Each number is 500 + 40 x the weight over its row's rms, rounded and kept within 0 to 999. Layers, rows and columns count from 0. Numbers have three digits each. The size before them is the row's rms in percent of the matrix's.

# layer 13 attention query, 160x160, rms 0.0464, rows 88-128, columns 0-159
107:471539503522530508526426597528447497507429539510554497492522531514464490417462527504502510482463486472453517495577505511555471504478517497529396545515535510520475520444503560547498489555429540571470453474472510465472440553544565457464475493451504528499524473549521500476570559540510480449551497434460465500440473486475482433441539507481487512410445445465498508578474495497509562488537529575435492504499516424470488494426602539485443467550509561521490493533541493479503415519513493
112:526613485489506551554448495467490485456500519499538498487513497499513498508535511487529432524481512491518553527493502455519441450570504470464573476516471590543512459486487540453515479467479524485495433539545500489496519554572559488568545516543597572535472466527453439454559426500481509446511484585484447569452407545519483515528523524444532529457498504473495562470505517426466497605457457496503513528517470470506435557473450527503507529457484519458576538473476457430536506444458521
113:461498532541523454498475491533471529433461508477477556580554445467500528444480566571481538533463524541500554452570518459493510533445472459515557474547509531505558521566458424482547500530528512505465539370463484508464557520446492496536540427508565490508515478445407510556453514440456479427483498514532505546501471490469447481495520506488493526547508530496458468535459427463498454441554430536527491429551535516491536453532502512430538479539517487516517599494536533509567478543518493
110:465564466515491498510517415567555489502531487452543503539391558471446464464508568552489469492512457451544504501473451507587516547490576521481451560583496497483509474474509475507519501520488448438562463522510448485515492493458493452474487491459499430510462593472473502470545458500545518465542518535522535469495565474534559499502538521488490447558509529492476484522481553450538401534489492525465500495521520510495506506401459507492477508486624446462574447478498538495512464457538385
110:507531430430495493475522547476445583523474468544507459590438489485521526525508464533482480542494477405556480487500537557555459472528503510519535532451510553538595465452489510480479490492476485434474569478547401441440530469534592515501539464443495519507530519443521486444513504499492503460578454466535568508516537515498495513536470558521506528470477567486544521475533473559524492562454562471431480593509541519455472515539498487545471470545473483488488531473508596518469421561479510
115:511457488432464471538515502596502518457459512532544498489515490520486508496479584475469560539470476540555503538533493481453445573514439579485469527532511501561398509528490427490547448453445586606520531448503470469449523455524528508436506442522475485531473460458519502498513504460436445588506497444486527488501464538578441577503468474554564534529565492489510480517519513558460503507519492462441516449477534446445520492492458513573518502491493537478502466512568456517443438474450518
131:426458513542522476453522491540474464445502484543492529501547602448451489498479406548459426490494511523492494494481505534556486487536497493528522591484495463533530539498492462570501549509529510553494537507448471497547478483463478484512503502461472425506462455556527445506477482505447485541416491453522468479552380492498441554528449530459506600461400514608514484573538537524482514506514412561529489496514472514422516432472504521521530488480491515516520528469575521486560452523480495
115:563457506507520452465541506453411441509422434483533467506435449511502510564501479518517485564458491466555501488456548530556507499514558499426571488534547538518508449507579551468551494423517456564530392506531512453479484462536531499567483533471497488522506501487459525533409432539465501481586452481516531504490507461544523471529509503480545563557556507457484461460444534501531428435507476528453544467496492528548461473439531532484429522478504502486498505436442461478481529474495583
107:530485451551539535512544508571468524442450544527479540476572445531579494529449423475487474475487520547445452455522513471497563539509539455502497557404487508508545481487492464496490503457492533482488494524484565442449501439440560458467591530587564542545498476478441514496510536412461472443536496488532467546475404498530514556511470483483494562412439536519529513473467476514484521573512471469450512499543517500455472553528416447468537507556456531521470510532459574485521491518499500
107:572435502526503503578433508523497462492397491450488476451517454428541485551484482550393504486550477446506543516514495457511507496483482553562551510496517486515491527548473499541532448492480535492561558512473555471516545485488517493503505490440510515470506557449538513478552513507453533641530502422478568449456457482442485510577570457446518504515499545536551536475454423454472444498488514495491454524425518515600513464483533523464496500572507421535533529505520513513471494530549505
108:531501459469532499538550504589466464456475456504568517510445557467559483510482540407537465468512521497567462483455448476499454516551442501535505572570542477525481538433562469494528418403465517503571447492555453514526518470498448465500441422497559543479477585534563551496444478510462530500474495566514529562509512480519524515498485516472528505545528453444508537465483522492485499533489465513490517491490489529460498476497447516504502504380540531514557466564573453516524488453498401
106:536538522534545508447425518479489495446488487457514518511445399490534413554511510444491499548486489583472439540473600494495578491490507561469543527495490453502473443531539472527522505506441493576469500513512607547463489489508503528523433543508493483548462551528482487502528505466498490553499448554485446420513493514562494467511545534498535554536523408505567468519472428502495472462483497484514514439501470490448430542405456588501535491537507571474499422513491470495491476514557551
112:499550524512529501532504506526490474459521519492552524464549450457434458486544493545459463529454554402504520468475532480509446531597443563571453459484515541507499529503576448553504566587463464495439431554522513490480482524465548464473486528487567485511477461507538502481517549546443496508503434520479513517434562547515501490541427504503485500566467448440574506521457505532523433581544555578543493544508524452475548470487536490477418536497524514518471520532413536534561530527536500
106:507546472494459515561463520446529473480511515544514525494468469516484509406481491500465452492572525498523578550549483534507458571493502601491546523486486494511556482490578483445448523493477444539513495509429459508447548562568527478543553468480489459576472544527528482572575458486465472431491484488463473505417512426510484498531516502485527509377536508520478533562464466455552486488533457528422493525442506535429552500474491519495508564577517484511582519511547478456571519458488474
106:497531526451477605541435507501454494536502559547510577483519541569501453561453463533517536521535483576490583506406543503436436497507453547526487449497510525422552546492505511507489486480499519503495587514502445483531527517566491532471464516457476555502544501514521417445503496498508600369525474512516486526485451481449437470553496535463479479553510540453527525463459526492522462520499506520540525571461521491510465543449444498518486471481445487480424486511544473476445444487430536
106:482549406513533489508514474475506488523488423563604465559431513484534566538516489523449540508479530511472518471491567441541469520489498464514519560453480525544578453565494553531464488523443504508487418515517490523519567484508566422470451532498467493489453439441449510491429421468469488440504472539458529470566476531478486532536499405472480515540537503501563434492508513482516469539433472532415498530469531499531521461471531498515548467494549468460521492493518481446528540562436594
112:504491504490542433498506550543490463585496506421457487499523486514490541517523526506507520587547531510482503523531537535473426545516440455472562473422424464533508425511462449468493467430433483474424507413518527458459539536528459523530541475489504557466513497478539541461476541503419539477508472528512509512480497506479487479503516528598503405466528454549479570554486519440503490497427546528534499446443470508517431521518534416496519541489482505521520535507491582597583553528492484
106:491508497472476453548494486492507502441448519429483519486548554502433502502451515525547567472531565539525498429521466523540538508489487468449508438515489454426559501467483475501605483534457526549527542503463463492465475517423519445464500478449494517427589533589456523530439574534510480536538545486499475541508547519505513494468484513517525563519510488559519500524434465469447462455472453547433468495514557507443512420521503410421546502512552459550435414488537536479513539534445504
106:502453439534455491444538459417471500483492423473538520558475438506511407508538433422508487464541503489453523572528540504494466519508490503561522446531502486538531452513495496499469510553530480540563509468523467571448547502535477466545536531574533562389539535498514463568470501495503534483526504468448410555552503546414525466492449576473502519559551492529497484462483494540480472471512559515516507488520498572500497531552537588481503526451449457511521569422507470453539508516457467
113:516489481443460460505497598498536513447588562421465491556456550481503452507561475487513538511507482421521446457507547531455550494530468495485522495537490511492475461471444495513531541464485537488435494516472504577525532464481504444461474474497545511520515516469574486479524493461489476485528536444480453528534462520468466500539516528502528556471497554499523549515607545523474526469535546544546431494468415594464558463418501493541413483473551413495510512471584576471456503569534473
112:525529458493494538488568565527471472413461501468508515435445520521508622493553509496529477518447449471528538512485541495501551525499474505531479509464499476496508452543439485534492529494440446521524517518535508517441534492482535478497469557469580482460378497511526504483501523566556539497543499482459458439531561451491455488517546508451506472510597516523442396494524481462525543488610502482518512524440522436454464491522453445533478484539476502546501479484573541485472379475482447
108:506453568485502462505492494504533405539510468488537498487577496423568472526445547517556511508531495553534559484479455439558545445522540516522480438506478498426422480526479494534477505443462534618433442541582543545568505528490490510554543457541483504495494435495500449506505510518513525499495514553485435496446467511533435593466539512485483583490500476536462495563536466494530504518549508577537518494451531490541508468452476500503468448516500457504498567519546454488575522408468469
107:555552541458572539496512462484501455497508464511515575481532510420531472524503466454474476463511553487562525537538514554459534518477477584471561413464496450517572479510511471445475587460466501421461568480491417547542470520420487509428534453576465473537531492508535525548451502550499516537482501438532540510528497544558482500463506485519571440527568464519549483491549494528457481508513442442483526507583528501486510493456481523503487430507476505518411544527507484452570424507491460
110:488448445539464503506468531526494480619506434544484616521441505457515447480528490492540530497512490491472469505517493513587489441488513462536476492532475531437494517427536508477485502476479488427483470503467567478526512537491460477479507522486523519473427460468438541483554489449506514465503528518502497441525544507528467499429598584476515506509609499477510531535408530526540477498501466480607551484514502505548494412411598478444538442472531516485483501495469574532491454498507523
105:508545475479561592556479550417508445462521555484592440481506516456466496501556525433470562539485535489433494534541504469449474489510562514450493441548498533468482564488464495480537499456477488492574447521489507486443482547519526472531576492562471580493493509537517567495509482580555490433553502465495519532546491513518512513506549531475505455504551520452467484470494548502461579433479504492434526472450502439530540557390542501537480448497508484499528451509412444485463545438508526
106:561527500477525566564501453462499492502557480451440514549443436474545480449556446572497541544494551508514500496547448476555504566464546551458533531457520490513564408544485535511522390494547575487436505480518499501491482496488472489498509517433480589514421517436520465583496506480523505531475535558474535557511541473527531564444509471494443542529468544456426503508458453482516471499479513441520435453518524555476501491461420491539429531501489478576477490514453516533523488439489467
109:497496508544516509494476498468476446499524489518428556420487512510530500510494475531549478509547520384495574480524478450486506494511455490451477519527412535530526497456487494460452581455519401552512516523521459537535447484506511487502420548490491446501530515503581499461529527542471458567501483542512528511526470473535499539503458512458508552433483494503567530555482437531448484474595467467495532491465497485465413519530500521675505522453421527538494466501470527510434539535454533
110:479484457489444543532451496562486432423478421540546549500545539471526504452511487499484470462436487499474524507485488529563484521542508501460543511509515474584510512585468529561459523476477525575471495502400544551510423464550510444501516473500508460559514523482458486497500418530447531519583513515553434577507446510505464518514474617585543529523508514530435518526481510538465544482482489453464483509544418466512434466505545508497453470496482528532524515578498507547447524517549578
111:485515503480550493510525473517429459504415513497501455590470566495472521470485499512437457524513490494516470507516510501550473459488480513547469512472563503540515502411504566520534488484431507513482512454564495491472501512522505588489497515469479530509530442590496506523539474441471530517528463416502534547554488549526520550487470555592526550442424506400465494539521442557492505515535524515522496504581603427487495490435573540543475511461517447434558538494518511495433407520468458
109:426535481468502532520482505501446525455506582480482479474508502521506494433526534557515574452500462500476440487510455399518520478407440562503456594496477470497456490540494505446496516581452480485412471454527458522547487539509477503459470488491515542491505506456430418501385523539498507493575481528582472474520460471474489414489453449473521435476518468434572478531496426492514470475472542526459523447465504547529520503482540571471498505544477443541504563558506533524482507519480447
108:548467531477534479562547629484494498561501498465485528546531538493523422473499510533514463457513563540479451478463533493561470463546511473476471534495497519529518470461479497538517523476545472479535488476502457577507516506586557521510474476471453472516430446493507486461442561519510468554471569390555505502502491474477509488517456508448525532540437469476495393566429569504508518506431542502452558546505445554391520590529517527539470493573498474563533513521490519479488471497467532
102:462483509416432502514552458468563500523451482588500499508482463440519540542527485540536439547555538495493404533477508499483552549491467553477535528467490543513464527487551506512526485464471491560490520521517447445424449484559494433520482480537473569458522511486524467554475462512471520537450427496474524445467502506498435478562490513505599554479561480495494459512533575533498538509521422513529464533506517455604510537510487375492547575464520495421498537520511440507475510544468516
110:532467472424414560526503493491555548499514464527468460558479515505511501514419491431482493501530468460493457495461496489561453557518551560413457473513465463472470528519476520548496508494476487462478551511550517511538495529554493466563471533500496561518486609536462457566543505493444548588563500522521450464508601530530490512448483579530513466512498465478513451471505481487499568567482592469500438554491551468489540560511525442468534512500473426501570464559496511463439563452497503
106:534449497411459499474546493563483500505479390459479509489535516541554565520542488497553522483423470485514468528509541530436480492505494490499480448554557417451535481521526571588486484495532477538482515479440534478482536558542500516557520506467526470505526443522576515544456506523477503471458512463504494443516575431484534502477478446500507443423462564466581486463409504542482530533523500538441549544534489475507458467405479541509492437546557604513470485527530452470483546515535510
110:519472475475485457507525413494496558562557481456443561430492550479479525492459494423440501471491494504496544435569520518545477461571531491557496518496545482442463473431491501516461521540516582535443422518500509515495434492548566463435465485492479441523503575492551542497500567475494610492479516522415502527474532553466501433552526413489444436442477479501490485493493517500470494478458487482481510505498504442567493547513534503581544509527460478472523418530543581489503550478527465
115:525464491530472553536511471504513487497509545548563562531541463498516484490558515503462497481472476514550484518516480562452505501487605544470393468545443503516501410453547487553540497532458501496473417511473495457511422504505489556534498500544525448495566534462560478461517473460549536483503456531519518462536589455500563559459479439494465521501554465448458446476490447483482427472404466499481470511496502519562422482512502450485432527586491485496544541467488474522480440597450445
105:512476501495562519495529501511565450480527516501504462440456525475469472560448464495535436450480477412550511505532499481559478454440531473507559451507410504516501488570552581512516540417465469436499416574486479495558497499436526522544478559492572536457514522577511516493463535487487519462530533555542501433548529516528509558595486404547597464502468467464440511483427467466487494513473545436513502508463483515481507523461486528498486583479537513472515485485484508483518548435458557
107:514518422499420480496444525503550522522487512503639481530539525545492471528583438513528491450497546545506522498533509495450503475484411475447483551470552477479448479558439497503545497537491507484512530426509507544559437514456524499535519455503462493501583463467429556494463561480484547528527525562471540437454547477513486528526544505484519498488481469483469488538541553524458417551579490431537550532481483464499504523494441530500469505537508490449540434507493623442523548481460444
111:470520510480516485466454552505532495504470414514486522521486550542464474510487540504524512509498494474527506490526501509526575514492583537388513560512533597525524451533555468551483499449562491470497594494545423419484461521495530472460537456524561522535546507435547535508545479625487588463524491528520508475507447543509512433493518467485565561532482520473430489510428494512529515486578533503470437505534535440498474552490490548477502459515559442468499497443516549446550483550568493
109:503521460450521510534554559591477525567523492457465478530504516500527513568472482496524526543481575488477556520488464513509536523440587568434508484484503524501541477486553515495524502503457457489509414556519471514481447499550460519465459556478472458502528501422560526471531464515487482492581478488438386492429520533468442484470506464510521469544453502484513525427565491546605483447486433502470552475537435517516482480528529502432483506520540560455512501544475441520434591433523469
098:476477512531474499509514420510535558567506433542556506491443469498483443527454450516500510489466547475511570486488504562541453498552470453464522549499418550509483521441548482457465416519432450524496573502527501461490532571533499476476587585522575503518512521563514528476485505557464484469491550471451478481495485444497519547537528449521503563486565492461553478557442454474546463555438467494544468531495432499522546545535554548498469521520549440497512484451491557475474449575429442